{"n_layer": 8, "n_head": 4, "vocab_size": 4096, "norm_eps": 1e-05, "positions": "rope", "attn_scale": 0.177, "init_std_qkv": 0.0279, "init_std_up": 0.0279, "schedule": "wsd", "dataset": "wikipedia_en"}
Each number is 500 + 40 x the weight over its row's rms, rounded and kept within 0 to 999. Layers, rows and columns count from 0. Numbers have three digits each. The size before them is the row's rms in percent of the matrix's.

# layer 2 MLP down (transposed), 320x128, rms 0.169, rows 19-90, columns 64-127
101:447494448505557472520545590519543554511525487559472550493478524544511443509510439477479523498472472478502462493532492485475498455463532480552527406502481528508594522477535512461474499447507440
096:550452490472548520494533547535481512492528542512533475498510360553588447558550467426558513459430533504490526523477487508457532548502481485514455460511481507529520537543514543431481460421457470
099:510438558455534447517483558524493481569473535515500444526480470486514498446614540535502469515509540453488481526493509538527435521556478524485500420514489492534484482512456535460547501448540505
098:489500492565480470515485485495533539524501488536422504469467553499504506471523530438510480484501622478528439543534545522552487503499504532483489508451547525480476613513487496498528494609528412
097:430506489474467425499462503453475541471488508528404522474517484500515521526530536578470473461413531514562554505541533509534574460472510498481497558515498525470511477526522441508529580510453508
106:525534458515499481478522558492582502506527462477577473440482512480481468477556561537532452578523451531519452505525429494493467452529547493498524521499531475535512573538516463522471499547514541
109:537471489491571555522533494481539494477456507483552475445495428562480473510462475425445484484499491587462535584469470476550466507493458531538428460470438515541454456491520477503503480470523493
100:529473449473571454576573494537496507493462559547494542539511559473563493539495439509454487497488468478518530520605554511428506494482461528496508532516484525546500519500494527500496492494556456
095:511486504478513417580446487487458540469461471554435473502437547506504483477511474569543548491482529509474395483520547548508455497517503491529475418470490506492499549491526508476489508526511475
108:478428400544488511501443468526517482540540517562531484504498494526478532506563499432516535465479521530523488499545518408474478471535540484483521463404477490448440589566473468491488480486472501
102:465573479498530506485499497495492507488475498548517498504492464443530435479563536408530480424496545494511534527542526505558500481591431499453488501524467483564552456485507512488444511447463467
106:532476537448507509530436547485428562467475438407512506532536484442508474481502494488490525491466524504451523486489434557510507535530571488453440564489470513401557448525501487532525459481486466
098:521490488481456465575460505461488494501506553451480464511510538466524523447497548475509519471463569529453484476474555563505487435450466444517505468471512461498516560503576466478550504490554468
100:509458497539517553467447501559483536466461555488480487487483513547534515517514501503517474516477464503452418533524505507455533488415487435539547555556477555531575501471504461598477413517534485
107:539519490474535469518507450513551511486456487468559491408525534538459427462494591532514498488558557510533490550527444441470516487469551578500535475513476485483505467525499512433507529553513457
093:537511555494453505524534475532497508459445481544569466469507441532507502509466480398483483535421479524427616519484504448459470506467476499521472501534442496430517456496551508459479530514441521
098:571477570423568506567489485465507512430563459541452546478503559436453477522518544509519503507443565530480504559582539571496402515540459501527472455498497437493512481547531515575514567494560460
093:513521494492440467424529530503509451551502504533504556501463569560456522514453531483526513476480514497467572473501516506525535505557553456524477456551487435502500485481468539536498515521500486
096:527427435430545538506488510457493505509526467565445507461518534530537559474527499547491519543543505575428449487491521510506441505489539451432465377481487481528511443483526477540520513475509437
093:509495544467503467490567501523547495466503428538508491483493473478577502477511494538482494517493466435515597494544507508478518500529503495509529650485526507516494497473502520538501484486470514
105:482494513566548482454535547522458522405525483540449546498500449440542471470431540548461461428470506487493444560546486444493504523486549487505463550500464498462468483537471502505544454504502580
100:550534431515509532447513553528552483517500465449503493568507470532531506434511479565489489515463427485463568486426445443507515530499553490453484457549492443525501545469573484534488400440573496
098:532516480535473506501545471469471483575498560465572517483505534536530495485466459542475485464542518495508584468523498482429520548566528466468467519531552448467472481458530499511563526552522545
111:479433536463522552549568458484488529481520497527423483570495519504439483466512476489549488474482563547481441476507501568464590492359477505555480432509534558522535551545546471480498507468544477
097:527449498474507475515553474526480429569446520523499533464489505508545512509484506511525520487537539485488426519477438507479526498502524460501511490441519464494474506518450514474451483505581489
104:473558467494559470439486541518503501508544420484469492508549491470436457483526417565501472514538473475503487448462461548469516493463540511528526512535552530499483496507494487520511487497447603
102:515569455525477503562476497491493481470523514470495522515496499515457453482495468551471483526492438473535519508529497526461502466487581496560486579522540519444493500450486507430577541521483547
104:484558484479457474424501553491495602493510547523517473438518461522607459545509469463473453528432479486528488483558489454456522500569459502553468507453433584511464585515536506540535554433524521
107:447475497510462497552484478469428491521436497473549482461547520459499513570528435448500526454522515553506480450542500501447536541530507539522516507526492571493505461491592457441527558541424446
098:508517507516435451474421461497478511492451494622453542549482536567530517465514554523482491504526487548517484483509502450547503474454546512498553589455559452457497524563526483492497483525481528
105:471494517489485496456510467466571477498486439436549512511523477470541470490508523508493498458469491452470523470487555467542512568590532512509418443504573514660529491467453475558501488508489507
101:488464434511455514476492460478455530515510576454504563546557468597514539524504506491485518455478438449513432522510522469539520484501574412521458487486490547532494469483512503508551519508493578
111:486494479561544514447511522536450582538501539525505488533477547420569463511462488479515440480497546509542463514458514468502478524398496552470554408522496468471536442510559493527496425465563537
101:498490476460489480555454535527478558550522536538515489417460481563529500526495498483452475485501464527502549580473450445521452530529564563462482544441490446422478505584542500486542507453505481
091:499510518478500568499454529475442554469482514505533541512555430525523503476589562499550487504450435533482555485473490535495489518380538560521499487528491480511508516539418564538461468454447583
101:524511438432512531529561543527472500509487489475485497579423421511459544549458465455524456459479512451489486551420563496560493488495452518499527462496476466524536471507494525464525492528499525
091:447490532512453514559594489554503505557534499457551476465514410484517494564480495476472493523505427453544557475449495528513526526544519483480555596486506450476492455524484510578473516483509507
109:526521495511511506447467483520468564473513488566577499528466509518466382534526457480524439528489511427454529512538532407509399563462389566479518490529547512512505539515489558401520522504546483
100:428436529440479551452487517479443569416496472411530453494475472509481502543543499445463483511477462469455542413539525498602489477495433482525429520583463512508553494429536476508501526469527441
108:560495483532487497510488469494533511550506483560510463482506541540544542485486483490521520567554430451481456488515500521499492521425485521471524532461521549479461495513459424459489528542481482
098:491505469509526490475534496534530504482511401531487484470425491527532357507520517509530456496477486503492449534507499523553463510533459429492524492473530530506472518515471518494511444434522467
090:487524497495530455488421511551532483548490477502456490609466534440480477489474463488434536504477562499582531487532430497429493450508517519495535548534538461486473542496458499450500512503521478
102:532525532417543512477542514498560452524593572486508528544508527440514448490446456491457573476495523464551541474519463495466500500488484464542540448418542490449446451445406524530494490508526505
095:529478506433527517485431458524490489458547506564464506510437500524479505501550481495514472462496635450475524523551528487559483406540481485548565552512509449453482483520560528517533494526491466
091:530473499522480518445519526478520546449499558448522420493537494471529521570485468423464449527504501502472569467516496526496453522516517451504448439546419521513544507512537522622512470463514553
092:494461559519511490492550525525513575548473484520572559480502497479495517540489529523446474516500481493494448437551532537448487484474442471508518464520483485478425449449542531526534476465551516
102:463468487537519447557578476495487478486475537463493464506452547530570538491500504538518472499457516552570451513460447594550474559555467493455542630537515497505505484512531491459475442461548474
100:506440425525487512484531499518456469473488550504521472495458443445498453471505497519466477529498458509492588509538403471505522539522507531379529500494477471483493535529558558482453482486470462
105:495539527499554504527566506475466525490527468481470551492480508524505515537491509455570456488551414465542499515551550544494480594444531450512508467420559532515507521514490514490489467521457497
094:450517487496449530522540496566552504492495428437574463533561506479419505518504410492534514537495485535520522453468505510459523518577501527568521533506472517496527469503547507563486615498540529
104:526431458430442505515495466531509480478506506466449501487541508513475544472457545529487497488456475506551469569502401546523534503510573503482522621511556489534569492495541529519507445567465594
094:440488517524442496480550532508546455441553578515539500536478549501454461414466518534470504458571516488564429513544465452467484563446534516550455528529526491486532487488537495455535453486514544
106:529516544460478495441429510537470528484489407507514498460491536546595536501519496483522497503464505460485552467461468573502524534570357484506516493489536556482432552522501502490559568432535510
105:476530488499491512523532488514491507384472463523537489533499456534449490501502466485629522576540444505507441584536512479513484475505487543472506454503451473428533530453560562511479524483525505
098:454555441545476473491506441560549493559511519559558484531567431560471505517466473513468541517539468478502563409538480495499513561574522494479570460512457498557512516428523525476486490528438577
093:532465482491517430496514518456502479459474417508441478537475506545491506385547577578442472474432505545531520507512514467514520485482494489526504528473563537478487490449494442495529521520551481
107:496484488553434499476535471504451497482507485456518485583478481487528509511497503475470482488537441489504468560571529649513500467473497444487537542474582514515512472490521523463498602544479569
100:515480566408528506411479536493546486525540505516596472489471476471511513510457512506550484523511484521533515479448515533462531553490476516532527465551523483520491524494492501508511493468481458
085:467509523534480551475533507497507570532554561449582489526530413490479500508438434423453428490554528497528508509527450478503487508445546495430450478493427520564509460530501485544426518537481553
102:559508564510538536493469537468470480460529490484544543506498520491533493494534543496466503513493560488438534507517524443479467514501537563552488535520535459453460443486547529487547530440486519
102:542505501591564457464442509519484455443546505470488513662470453523446503465578511500470493482514454464459491427528593500453521520501514541513452493465493509511486527535483487472515543469526532
104:495507505544501542497521536443507506526469574434536473495513535499468537504451487389522533541516416492476529538469543505481482474514491467421479444465462516494481472506522502565532475516462478
108:479482475530439438511529541456467552474471624532501556592505566494478611423481571445474494511490497481536496569459562523496487504421555515487522587455548502511520562482490495478469457503527503
103:514569520553545459615485514489525467494524461477528541520521507483567521489500511577485515514504497461465476473464546513512516492554420560474473544515477466546498401429516444557512455488538475
111:425469484498470463520470459541420477541491505482553463571522499516530407490522459494511478539537442452548530551468510471510472474627485468506591506524475442489449497455512491496486551502503524
103:509532501476519479571453509434432468526455489539471464448511532575497505451470501460435460508463580514493512528544538511484493537576541537529532458455478443456450436467553505504550531492501440
114:514502568455477544483511462423581487462507543542547535493462479463518510457529503439501485456523459538472523479508463476537536511511460526582496505469504504457546532472464524465515516399489440
108:500530509552500461497451492456503447489493536587559504566458491535554441522509480501528430450476504515559503562508493543463473437447531475489475447498553441474517472487508496505428505501415472
105:490497458470494501464529504511449515591424443519472487497514500558500511543451538490495504494517469492530560494495504468533524500557472509490516464484488520547448444452487489564498519441478426
106:498478525419459482540448544461479485543478503511483466482579536533518540522467509450495544478498522454522494455539555542470448566524513546481521411459543523511507529474585523424577470551463506
102:519529521453514434490503566486509551456554515445573505483453438558445494499464425513482416493464533498515437462445506480495512524506499488414530535454531467441454506497462569432508442475454561
098:563492549484510475512413507525519478486452515509511505490535526523502490554445460508515544565504502449471423557476536494528494454551456510516446519432433516463487549504517536564619556417481479
# layer 2 MLP gate, 320x128, rms 0.148, rows 20-90, columns 64-127
090:454479408468496450433426526473451468562527566540470468478453454490564502598535425487505527459430510561547499543502536462441459506543504500517468511484489453520530483496549530498446487462463524
097:502463498512478486546501435515516545522575452566536541459557430541493482531472419526509503437493452471477509469437531525481541507515508523547563515518450521543545569509468491510518487525499534
087:496549528495466544410541545526436529488497537506492482465487393535528522498410440483494502472526467440550513457430466463498514493505451502470521492593496486567548486537464522484525510480501484
096:571535545486514539508542531551607547560489529511471468520471535564451523545460474493486501516503480547436419506482486529570411445462461486546444439448449423506483515484551501504466458466487457
117:567531525545462585425457458430487470502454576494516490480511462604474491454502580518519426500442523481585459520501504525536451528500500534520499492463495450493455456521555491440470525455479579
096:493486522514501574408491535473542555515457509483473451509431447517522516515484440520433437535524486536444515577513510494519461566494515546511437516507429512522504515480500543534600476493445504
102:477530624560478465540513473480564466469490502550497454486526445430485486503546474456504434494504465547512501474481519459541515478483450522474395473469534502534525504495478515535473527527462484
094:478521490550490575434549508442498534530524535459517530455489364495456518540577453449508439436490484431506499527484567506504590512528513520501491580533493517521520491524479506500480495520456495
114:529525524519502472430547572468513541485494494494499483494454510552533483490534464453517461471522538511493468483503463444518503528529460470443501488383501487472541483503549491540476511589528469
104:495487453452421500431488459517482486489491525499569488485491527486534479535535477451587425456595544437416465503487540519517414498507531475534471547465540493481447478545519467446506556561538510
113:525539459482525509535467534517524525552510452478542461512522545505474407537524555503451519481486454464479535567547498544476528497556487532530523528523467486503597481466464533490500462519496536
090:470514480525466483489404467494489497478485436523479474518481585522504477482500542519474547481487465509454445508460523448551478514571420485486481468456446531499427500516561500417461488510502492
105:501493446420557491522531555454475547607525522536513520404528490509515539504573502485474493425533469516492505507469516473478487577457543441462463469475510456470494449438495536459478456401482494
108:528554541457551483531465408515540498521416491498471505424467540492451540560545525499536536498528485510561448520511440495504563504502467602454485532504514540467518467489476482485505510549467498
093:592515504469454500550563466508507523445475528476561570415521501510524525510462473439502506572453525457428471478559502538492497499469499474492491490485510547455555486506520419475469478468481525
100:485492534566437535579495529455496531540504416475474492456535486513505511544521509438579453506515555525501519467443550553558411458537564474514538475565532509483422505465490521479434486478539433
092:419515475522507520523440407463489572522493550506481497504519554550505461532459560546480481503460486468498485412455485445499557510521524428440517517462553534494511518494526487460532476533525468
092:526470502416482511473546467584481543536438499479459552497393510528543519507460506468482410542515514578486452442491449499521471489485495495512529496429492507469519494479467501534486511594527496
113:452420514420467543468602504475510542529572484457507463473409519483448519465540534532496525518476492510477421560496475513536477526529484473517522619489502568486523411527499454488496477493564551
105:495504513504479542501507421482557508588492495490556437490540448474516524522517449449546559492438477541524488537490515560521535472515434488413426481399437539529463507517469455502492517587566495
096:533498582494628405436559549532483457538544527518521513519497546487537518492536430527454523506490458455475498542505451492486586489535449509494458553455483428470487511492486481559433546463498534
094:460499499474498518462459512512435505484544457400431521520531522504514483487548527508489481539454546555475467499574489502536462461491527518493543474482516548545517531490510483489409464570518475
112:545481496512521511476561435517523444505477499517473435489530443492461543529490495449489488487601424467444543514456563536499488480601474541529536516457506472473447476474516403426478515563522465
094:525479493545483463483544510472495572575542512468518550433519480563385526619514490520502504530426451531489476490504519575467510492539498474551524453448504539520531423497506510565537514470435556
121:587521566441525552438455583442518486487484499491481475484504512546389486519489490502505512528496519457480526471576477510473527491438576472519510530516535521385460489424521504567558556529487535
103:454469546491533414460574480538577530515522515533461491488512530560488529441539497525486504546510504473533469602528436478564527453496472566571443513494525480475501448510548527476536497514503541
100:428535527457463488448468435520536540515428538510533475500576550542537503476528540515457549491530551465464431544474459465480515519558538527537483533466508568456420528577486505496449486419538518
094:524515591456521488539503566414460552510538525501489531427530486472484470492486485485526468457469544541578440478507504507468496465443507508459590495449524506495481558438516551558566467459501443
084:524565551539563532505557508542461475450496431543482422527510535496564495464492507497534546518540542490464519537449459532452504527494505420506496503518486546490555506508442561474437488503511515
105:455514515520520534468506559511508545477456421478539481528509516496509491475524523453605495515542536456460461530465510475496451490575467522484506483450453469477396462505581463510582484526458496
108:550415459523543543488459435479488558458473521535491493485430524506502466522528469459500552494588454471435510523535480552485477497486513527519502570573552511545432536480465489460550527513461493
096:465473479518510493469500446507506496497530506524523542469544501476624537433559472496453498452531468504470500532506562460563500518580495482499512586528443504509588527462476475522530516439500495
102:520586474489496472487451536480478463509514561423462499516513557454494574517513508490510513489508503553519502509528561497542552434466504442428541463510527503510489436498559587513498500480423510
085:517497497515477398509374494514531494479556464521569453509520487507568463446561455509469530464448502466519477555530502466446549484506504512528459501490423532534537475505505528475508442441536490
100:514511499461433543451553482446491507497554536520455457512501534519416539548533512481521449500473430447494555427486479506454483443504421593517538501519546426477435480511410554484527561467538483
076:556455506493535518479513544536467514467487453531504512545432560467556456479532508537491501499615496473521416516519486495466473462493487581460476475497500458456512478509574530510506555512476541
128:533529523497533560538489531450522422542523538476490468496526565504520533513602488466496501472497485440500561544515483556471510426565481513483462529478559530449534459508580517423488562544572514
097:463479516531480551500485495561508484435557465452472538474524450510476461539557476497499512471474432439475559505444481492521573485555573525548457511535458526462494549501531559487541456502534488
109:476557499447546470495489529476498475499537488462483505357460497440492539472533553537476579419481461539480490459516436548503408445522500581519502480437513506498489512426509504436515494481512536
100:504468413528521574522517453501508567485510542485462457516438468504545545465497523531484424440448462428452502541446526587506482458497467470509572473482474488482469474521476518440517544532462495
085:495520510456532564521476468570517435536469485455414438536494471433569553488522543544562502506578514518496553435510564556514543567498500508507519483434586559546427478495433495477525455521470491
102:504501484443553529572509462488573592558468542479510446560466471559527463499504464488503557410471580465513522540479469476521513464543434517554475448518482503466519432541417490480473560540545478
093:471459441478490514474553499469451495439514483518528458531461528477490491497507462480592435460438525476522471480529549471539530501501559523492515520468596533426478472507502431500478501561488497
093:460475478504569416478453516501426476512548513411564513484460435526514472517447495610440503514477574536495468491519469413545514473552492514548565514442429470503526509506509493517470405499457545
086:452435508459470556476472445500516537558500523480483548488572415410537485519557521504422538516526514522477499553463474494564497510514490492520507444486525486461537503450480466479541513536551527
095:506542476562449542492501522439533467543540537509543453467506483522462572505539499614431467502453546471477493513434530459451476502508481469470521447514407475453496471484504527440480533512498543
098:512501495565425468521515500501482467515506531518502498501461526573409524527539534477500462519447437519538458416523493468493529533596478512550456504442488559514549454506465471520443454486543468
109:524519515507528534546486449548548537523476595485520541469589473520524453447573530482550511530518556505464501651560475460476495482454492547548470475455456522558507538559506475458476503474489450
091:541420440507455514503527488544582439548473490464553451507566536561497530427467461488525542503509496471523542457504409506497555467536502510597536486497569457509533503533492502527496482525495561
102:498530477492503578533477456479471519509451448489468554474451486518566569579470570450533468510469555481476513487593525534530536515561553518482519493608470516533539457491553490503530469465484559
091:470437515483535513498532512514549459464502502540522561537491571583463486493548511496538587508544507460528391451569496577501483419505502570551541531548497566506485463510434476465508545475446526
121:483561500483423589547457441465574505557552463543577509481509551498429572502556561466546534520505498525502423513500542534497458492497422472500586514480487448494514499511502508391489580510469518
121:460460494496500530437476526479520516512496481468511580514471522539524476499544573535448504491507460537510507540515410497485406463465510495522432495433550457503534487461451537513482503485518445
102:484524534496478473513556468526577469501478474493533483480490534567433484490471507472418518538485535439466504409430515432475507523488486499424526508463455456497481534495478522496585454546501542
083:496412517467531496485469556516403538490415448493527457506470525472476500477553550567538525557496527577556509498495538493562526454568442531521462501434484540461488483488582505511594464572496415
105:557442533517513487473513492498522524556559501514500497519485483551560541394588501521551570598489568513538488500509490506505545436497472505500482489433395554505493470561561559532538482523494479
101:529511561453444550482485527469547487546489509510474440411516458460415560511483530566459550452562513517513525508507530565485529501531431536503450420513488407517524411484451509476448525478506531
081:519510544453476528528441495477368572498517484516441468559443457513565558548470558563547491443554559534487496520479506452501466522450514496501465467450521522527515496457518501538493535464493447
101:498437463450487500559523492526528501514537432462459543506492491465473519448524537467513518535481477516432432495513476571594450507540514516495524553495516569427519516520456535556418430501539570
110:529551516459508507514481540471555523421547469472531513503590506452484501546502483493438502578507559429501519510435513568385495518454497585515510447461516481496460493521493459543506450520467425
109:589522550497448546475474550453572515486485519479534520464476570456474445486451493515407524451475512508458461514547430491491477511542474538496482505412471517547540499442521537517493538503545479
114:573467489492546486553518507487451556493576500488511575450478509517515497456526558460497499448541569545503505580439440472586499434499504534496439592482495429515490529453461446455482469500529461
107:539596493531522508491524521402516540481470445461502480509493596470541526479450491554403447495503525473388498487557563538507456491546484529548524477570464486480521479526491484485630507527546541
106:463539521473562541504533531503490539530522531522488500454515495559480486523505481498473519445518459494439539525558395500431474553505463565486514429479496509550472517440503421439498559500480461
093:494515564555496487490570493466470567445415484528435526523473468502473517541536495513546448543463497550434471517513456499489468453526539543560456485567418514493468484442498503488489557547506457
128:545462426517601553493530562465509522571462447467467492487558516579463530519458488498475493500491528496487483482475497548458534497488530487541515541480430491521498466513502481498494493562535525
110:450535534495554512500520455446525548517511482499503438490587501480484494476507519441495510476444586439493501561437464526486468536605482509515477512427511423521569482561477493432477436508449502
120:425465581450554477559517542487471503506480523520483481495504550550467510490606551496499549499513566485502469531466457504558512584524437447560532496505429466516468435461503466462445458418499450
105:460437596460533518526485501540555468472554536492495635469457466527523507514534539579514500447534458555550468554435511504480441494489496554513465531542494469471494468449549531552453533478555509
087:481464548601545543455492513486465511585557476464494494508437481477482606475538527511544485448496472428453488467514434506496500524523471467495530514502476470512490473566461455583536541510433541
106:486524548584507490447585499474492501559495515487552525528500501570535562517481449520573529538497525454544515436481504453469526428503473495538477557447477527415447504470564436462492596486436535
# layer 2 MLP up, 320x128, rms 0.146, rows 20-90, columns 64-127
098:575497434478390555474519546535459450503510477555448469427500528572525463587556482473475502480407457481501516495516471476449551519526409476504504445494522489482472482514512515508440484417491492
093:482458482514484414439449493464535463522446520495485490540503571486485512426505514474487531496567487455518500517601525556497439551463535588490510490453430530475461519523511494441453580498467503
101:509557545541574480549456452518490461453497551553531454527502526448548496489524462496515492456508491572533485457473501482514502548494511535536468532507469456434447513493476503523455446588537511
096:500457598497490433475492444462468516429469414498541506492528485515513496476494459542515501510464510486553537459528564536500430529475485529531523525490514526492489411520520487500456522466464518
099:554498472497491465554454428442565498502489547452492470496467559494478497567570538474520515543494482505545572508461542566483543443477498523542528482445518503496530443542488539515553499409414465
107:519559508515495574486471461449555564459449509482515452478508458522502512551500519520436484465527457498468456501476494412523550500437490500480428555541426516493513498507451491537508468518511443
094:409438527555500512471540496523499522546480508561458466517469439459441491461446497473551535487546552480500479516543475476498507480488505482429580453542519468508453516493553471477486507537492525
106:491487454479506456557408532522439503489546497539503468565450562458469516439472518516496562514516501467488555442507463471482557498457500483481509457491519403503422500539529484484475448519580435
097:478554499496490439524526577475511558511457540551524468485496501506521540469525496472437434534473511545423517580510449480447511458483525529483430531490437418515554481499547531515488454519535466
096:484554490530475465523524433529476523501452541525494545503576520485487486451541508524619503401517519464505484537537531447493450479529453527507441458520536400524574376535480461521480517473539540
111:475482479563497499443473535576479529513503502439537520491487527515512465491544424548484431515495451467530439590499481509453487359567541490435464496542481531551451514437452480518523497457510536
097:468468530412533591486538469469445564512453586524530472500501407472522429501518467588523521501549489485553483564486537595480590481497486526562503513454491552557536514510481507506502485537421507
095:440450443506493470450510501466485539445448551541503447446559569481526478497512473464495509506513531520518512469467478541563436500507433480513437554478589502528583469457508497500471498551525563
100:468525530522500545479474496433525537420478536476534501473459552524521475469507514464517457454560604485515535579475424517494470530454404506490525479494510458494486464486500529528502486557493456
102:593525494457434399531488489503451573555490509561551539488420506505557529513528473450468485534540550449482455492549549504442573474470492522515429511454475539517466474511515485450493465508474413
094:565446486512484446502500451492521505481520541420405486506457464547415558518524512504569418467507509481450463449563448479467506514507494468449478523495550510453546571448549541491488560434467571
095:523499580574492514522449511481485490523504447562505495483467492441477490465436542450530536518455499493494489497502445500528572518560564451468524485492476469521477503468536523499468505479512537
090:482484468557604491441479479488528515536524525555430540477521557507542496514507499522526494532560557454447549522527501459499487532528547487452495497551496570493547456514481465493488520492493427
120:490492524515420527480643464518556518535552410517489458455457480473474487483510537494476496488502486492537474504480492518506459525529483514507557596494521530521497462515527496568501494515592522
104:547506496570465507591514551567434544517484513542374551487495488545536495569493520577495477444524553457563537433543528504448512449503541508479515507550465493520504560489534537484480526563443535
100:535542529467509513439537505494458516453517500437556441564490547467454577506482488468515501531582448419450507506449474441551531535482484425466553498550469466478550496494491469496448495449471498
091:516542514550533426504463531540453465483490478463515539537473484460443455503511491483510500466558504452502468510500540516593494470538554483570515411507486406453525606446504509474410471455555510
108:479511513512485447441440506518493466581525481497489456490539514497558415493475416508486524514541440415480513503543551504539490544534573452503476562522589441457507524482506473540532526547475492
103:423451489493462504502496515540559479524465474413593457510488514516488481495485495501467446470510510506528483545556481489486529462458492482471523452578504500540531566567543477480465496471517425
106:471467465532427528449493457469498568503559543523501462467546523480460505495480495463445466486487427543488462480403517487494493503511482541513466447476480505480592476476531551502479449514533408
104:464444475468500485519506554475445519520477574533516432525465514511476554501524483434484466461515545541512562448470552531445498592516453538519513436474498535579574524517510507491416546489564497
098:488542516451499493445502463575452556490474505428507442449522526530541473522498441493476450480471487390486495475497527472472449446501453498510492458433491557517419540516533524548496550443563539
102:498512482403480559466548501486456564541546527454478516435443527465491533534571487541448462515527467489519532444497494575495468474475527506535481484468563622462416562477453503526517535420526446
101:497480482488478584465584545462494536558510546486518484502523508521515568528532475545530441448510488477484479497486480505580514518486496562514521512506499568525474511440502457537503490507449500
106:507457483537534508500535459562538469557504529507558488516505542525437474498529481491495516471598447569462524565470482485433508527495554539543601475525534438520524511521438584478408522480508516
093:478504512448519531485480550622469594430427451569548501509457480457465431482423524537509466544545456515514496524473525452477569527425541508498378490541519480477440555575475488468477442544444461
105:575506565485488476562473448510509520527503463507515473509446438410470445462470527506419508462473498516544530560507452537456539568416511524509466523443467478434488448553502529517520451439539465
099:481433488463505493479506492561493508558584493464517425471477423472506495499516524474443503442459418498517509555452524499562514595570513569496443476478474582572576477513576414523498501486509451
093:540492510535419385466541506515509460522552531514515440474494504491540516556550522483512449500424453523467545540518490486509479513437515516507607466496443496540493508447526543435482551378532515
097:427520509452417536443520456488459519434475541449509442529503531481490458531500531601516518470511529507519494485556540409525497545454491532526464597466451502481521538589496519496509503469495479
097:492504456514488511498459488496465390441475565489443491441488528507476469475479538507486527509555477443484466498483529428566452492418490546482552472482544438472481503516518488584518523518536489
117:448510557468471553495474502515489586531470524546542419558527509485517454423477474467505528543502544438541484482522551548465509534482509466469481520488509440468465489543463469508522448542424474
094:532508526522546572457488541572442525490541436473542480474450570539581494424499444484545473510441447465416493444509488521518503567499529540493535497568443543462476489468492510512538517490515525
114:535491538554552527574478473547462480497439469519470527560522533599501427549502476491455459534556483452484539600554566537499551547436490541599474554437485528530415487481502529573523525471471434
091:505489506423485523542471559509515520592473494562548471500556565522500429491483547491484523457501520498499490508459572426525452545482499506521483558453513525585521592557439499519484486494473531
095:446410572502488534506508552550518522460542487505561484467505458549446534474527558532553451411478483462457419476415564504485514549476494493540472478459439450473513523568533495535485511459445465
095:523532568480486492471449553491506481561453481413484504429550561453448496499468492487507483555474549518485507527509476513478521558521520503526478444450476531509505483484530497507480458507474531
095:490557478500415447533450482499534548482416538493503510541499484561483505507521465492457530496561520438524523526565472439448485446495485479485510554484443526511508523532515558511493510544542443
097:502503541509510445448475461500457487456528466466389508483507466557533480524559506524513433518546557487477488473550513452541493442515544497523545456511455453519422479512536466527486422500510568
092:454462471467483556497469470481565557456478463511525499479543474526513496514502563410453555522495590521488586538510531503500522484497453556496525375487485520489539492465468473452539544554465521
094:479554493445518431496451482520480488527552495573489495409493539567463462499479494502547538600558471551591437565446458536558521492530485493510514560511543533477493475506479455487521450479481508
102:490483485455500444509385495575511463427506434542488495525450457580498462545377452485511446519529531500578500501465466516477498475560546471508498472490441548521465509515566546486449478468506448
102:525454450491514488519565593543541491459519459504557544517499448582472517505481522511487468532555456481436467553518484495450470495511496479481519538516517472530487522544485458450505479503512493
094:479471463490492450566439458495498452544478514458506478516463504523483526450467478479514554531512518481535526517477506436438473443529513579591517505527571499471526493484564591471494506581552460
101:481457477535494449409440530557545388562532501561579462533500565497442470476493481529497526521524453486471532493499565466461460575508478494479491520474488438535480553534504506459551518484460484
095:499559549513492561500502481433435575469527509435617527419519508502526483491458497563515472415496556501490490525523512492519490534455468520477494534479509524536495403530550523513459476503540430
108:548533583464453526499511565488530506516485434501536488489549496501527554536497473510491479478473561414420520501510587506484527515538426510454536519548541515482483537471565442495507591438561533
101:533489534476590548517452479486419521467549539439481452420468495431510504508567525477548454483492550461451534561427512498564482493568486473459494504471505495484466529488535445506514484461551406
094:484443509520492465504426486452506526551489494546491520505442461501519546479482511548472536594522549460460477526467461448486530558524519516455530553497486479510425479529569525454451522511471560
095:494554469534549505486516487463538528545574474478591544536489438519504492456470423546468528454496528477533536529445502476415565541496507464472472493463510516526531447554458511433419487502495611
106:423518524490422520483496460512475532516486509440483443546466465500552545542577567552470486515475429571477469495493493556568492451519458478482574511472500533419466496426535539535517461470486524
100:499544528521456469549526521492524544476479497495516424405600506507524559450460476510471535521470494483505434512536462481470502537494508424465483514541483477441509503544457506465513544557471549
085:510448476450492489568439481432479478510490438558413513510540573518485456497490602507504512480478524539453430477505495536525484497501512504538493479463551462495501621498455467502584501449509514
109:530458468541524476476507567550473557430470468491479556514504503511517570432469485516516488580492523548493536499444470584564487497492515507488514511493528518475533488504460481609437481519479559
102:541548447544532440558477504534491452504408494484499502579472495469544495608469419502501528533547543492501501485481545472458514478558541512476520481515517438536597543460571554552519531526509569
097:444463482539591539402545487472539502509530470557538444468562526441488555447538492483546506467538525425522571479487602468501523503570505542507486548457496481465559476547488488443566517502584485
109:527500540474592488515510532495474514528511504523495472465514550496454460481469472484552503463527492445539518501459523484414423546438406439420514479538462523491507482562501617461493509512504444
102:492528518504466481489508509472502376541499533496462509478463486590509482563564473499549530545567480507582491398514514462547563487468511430501457467491504488546468535541437426476415466523483535
103:441490496513490511480464537524439511508513476441511528541485526485499420577485527497475472522543434458569509505497442626507462466451467510468580490544499412434474502547527468606559466521448528
100:538471484513536469478503490403427450504479466477543487459544413529493479507593472436424516498520505479512524491450547505534440493487534525420536520473528503500484588525549545567525474561479594
116:479443425486472541516566538489504452573479481439549458503538501532513595465434533556474507512628432458481484538526533556517499558557493492515499513567466477498507555523515457435505510542509474
105:491476494455476486551433564499485507550501470514559512508475473499497506463468439484429449488508479494500506507473412509493505532527449434506585556487538420544470493442494550441505508557484550
103:534506541475541498541483452524484503488550477559533526424450510479450512508480505432534561400485548455522458490440488493411496442454495449562566478553510496499482497458424490475475481534553546
106:529453511514541459475395456542520538466469517459468406550506512504495531509500469498496430496465446445510451515541511502516469503476516504467479483405452481552505559531540499424565550422484537
097:474473502465525502423528542420497537451558503440502486495542582538514523505476436503442553496496525498525462579509450539465465512462561532496544522512522512507481489440488464520591467461538528
094:583531564505486460505539491538439488444491479558592491524520472613433496435501423461497454542526440503463466491512465468480489529496435549500524521499493570486520477539522529497515486507498486